From a checkpoint of a small transformer trained on Wikipedia: learned positions.
Each number is 500 + 50 x the weight over the matrix's rms, rounded and kept within 0 to 999. Layers, rows and columns count from 0. Numbers have three digits each.

# layer 3 attention query, 64x64, rms 0.247, rows 0-31, columns 32-63
556508441531504439462488501627468476544507465460519488478497566471573396459460565569527537513471
547485661551463503485484565463495543509420408454456432347509478441445504491442513541503480508439
581488538424356501519513420569487545587505515444509423440486511477502526491594602460515592401495
527511552535650534423497550481543439491383615489538500436562440430537552497510531454327388487514
509622629526489491511621465535467526502481627451466399469537521499571487597483589512488482490492
491527621471556537579427422457444420526531397318456524346393518420571446440596496400504513576438
561655404527517481554549512592581540389558491496558441495469413440499630489521438570501624539395
546567347424462512457458529423436509566472487506376569485476488431543563535426554589516544515552
521569451512531565490569548459614378385450509548470609402502520613500506479484512504539558371444
598536467504550511542562477463507512503448523588509497511638467521513415500499473470420498475458
508522598528466459458557486507409374510462373558463507531491437620435449501506523473491512523410
482547446560474523396570485600561499493444481471423518521491547467399465473540572552430505576525
503453466487418530516463561590516507505483523478537432518506526506558527441471372563540539556403
566538558525485665468507510558541477536427483513531502497512540498383516592519565534433416525547
520470532669450481461507412618409522488535492547475547498471456400525468529460522572559570519417
489577516521555537407580480538578502485519452529487521415431468566497539596529410625586511533572
529537536501481554596484489547602483427498516471560530439546570461526464589470438547516559473521
459544540487569569363601604482486548466381426535520588459508444465458604507504546465472429490533
524449568449515527448489391506531578535557547459513531612446494433475561547567530478538570580501
533493441407460542494478447632378491508483438460436574587515540541461481522559410468494525395410
547512602470468571510428414475341556550499304490547485396475399431541515519461481468513471496519
591493568593484427522574514447439537481425437459432476534477472432593394568400604459442494400614
522572581547492432477486578432470516522431484456524626461523510565422495547486546480518622540521
548472487399564474675549426392521506493551418580553646486521366459545406655496386575470533557517
402586454556576518518477410483471558598514435570397398503485540497407496470431594504440558471499
437513476549497559505505589571361513462499481489427563453375447409447497537467457427501626468460
484512423370582502571560481492468588414504539465530458473526496395438487547607548474519410385369
490584363357475418434466423581552468592483379551400514585552539491555486540406417559509380483593
586619584588517495600493444540514396536491492569549502530510499430494482504437507439598415599521
340503470577563465562521485517496537412457536492496528543572597453523561615594499563570491532523
457455501521479455491491517473524491476607496435564493534499493539473525485462435541399507474615
421400540502476427526533540498606415508503481449529515577444473559436446553398549475508476478445
# layer 3 attention key, 64x64, rms 0.245, rows 0-31, columns 32-63
494528430533497548411574463541559448518553533494475479439475502476556402458457468505601456470460
549554551516494507614547423435495475568458459420522487431476492450495488523525589483458461499536
530459608635490434593428494545555524522480576448386541422549480474452523383575546465540601527461
484613533573488482509499503480618464531477585598530503425516530503573444608518485574402398433442
533480491567358549538594530523549630537342450464467502404525565547479450533567481482498541536600
575529504580545556518464453591432389608580556537520438471553465366379373569467377485500479602494
422408474502465576535535563544521549408517409546508463442510477469448446493503572567518464475564
542464456424419497420460511474367504507411454461467496569529513590462476474534551470669546471519
504498503474507474465540591433459505487332508580501506468443471483602475537525436550552474501456
512456480530483526479578492492495388558508442532537493519517557475631476450511530458463413467511
491526524543490446535525508410503409559458446546424563414444561395540488470493420431528543466560
508475577568493513487526519495419504489516576519512543519507573544553455449448502447488612439465
521498461520523478492458523630500530498558471398474554575460529472511464494601588481564500486448
501567585511424413520567575508388507582587474465556593406553522428433472434514533470402414450501
488602487520596558546583491479363455448582433455464544445366590498505415446492494538512559528491
431491455447413583474507548522391466474439535558465507500471557509491522534454511526554459564556
509525571547507534528513580488496497484464540539540505450467497536554430456629513454523366488346
488624581568569522492311578487586514536443491503522441422503440531456591489461461282496438478568
466453427484483547511356404561407439466564596574464482439473472529544540583516526626422469507615
456487527530554453531459632521460548509532550488475586583448468578646487479527508346645547533514
595523457506547489579535530501429411498502487504425557487490417520498494626607496477562542476478
621508586575529481508559534359544590577579606383562546463551559530466473421487559437541525589605
580430565460645498536401525469548455503481461480491585448452493424472460450476479474498544445480
610455434430454555458550539617499470430525477481459549453606397538522397538607548535435448380546
488581489505531588444540402495459605492494528456437385457559465436621524516481498552666560449572
479605521487558559495411574526424510471422497459486532546518479387446469439444556524497503547422
429494545449580524552501594537412651483452544471542462510669587497533532522469521531400447345403
476495429325456581493587536558527544574474544545382504499446496522445530516472562584507536384427
525458503548557573464468425464435480620564526446445495477484392493555410572617389547445464546552
478494549482573506483569538411381560460431533414557453498533491552510589469500484445465566392458
459471426442525468554515565527450505469561414485549573592562459469454444494430479519466553501501
542499579440433511437514564504564535494430576562413564509432626552469470462539429489412451457528
# layer 3 attention value, 64x64, rms 0.185, rows 0-9, columns 32-63
534585554496518533503455500568473448486559433510547536516578529547489486467392423568459603561505
485472549493490391431511596514449486446472559519453510477434530435565519528460532550536457549508
613549548487513471458511514424485510402503543469546495416475408426538459490560480496506449542520
503531513475532503446458475589532494515433461428461490587493507502538473441506588514438427524587
473615451565560509530501550522543458443527592515566555406509490540478541477469513536453580369481
483543509399597469527493482511564503419504461375539569515490481509498488537580469441471537561442
571447459445498497489415487440541498604547504504605467538445466491413555545567568536537511547555
544408531544477424567525480409431547507540555513510531536447399494613528488505476515494511460433
477522528430455572567497520406532404479452607546473583571536536554462528492432563521452567473531
536447430493494451597450536460483555508597385487451427527447483568485511523535433469496506518435
# layer 3 attention output (transposed), 64x64, rms 0.167, rows 0-8, columns 32-63
544469554516567459540514431377440523501522592450523470551512488399539562579514554448485526512466
530472479546479436579477527429535398526503448541552464636497533544534524580472409489487472503508
456496415464414453515487482607495499475560612480441428595561568491528503477476498609502477537481
436496424434481480562462546471459545467518447528494522557456493507509515511468426525494522417592
654436577567385454505503449407411516480586424413527452458519417444397507597553494432582483545568
511503473515356537517519529470461547493486563478463443492460517480464459481471570560583537530533
466540452381543413469586544537505536475549452485437469468464421558507556499445480499544387404543
471544472473491497415570508490408410548519473521482557587513476460497513525480536456424467497469
453549587603567550427426417556421561548551475483478480503360505448509493529405526414532493533466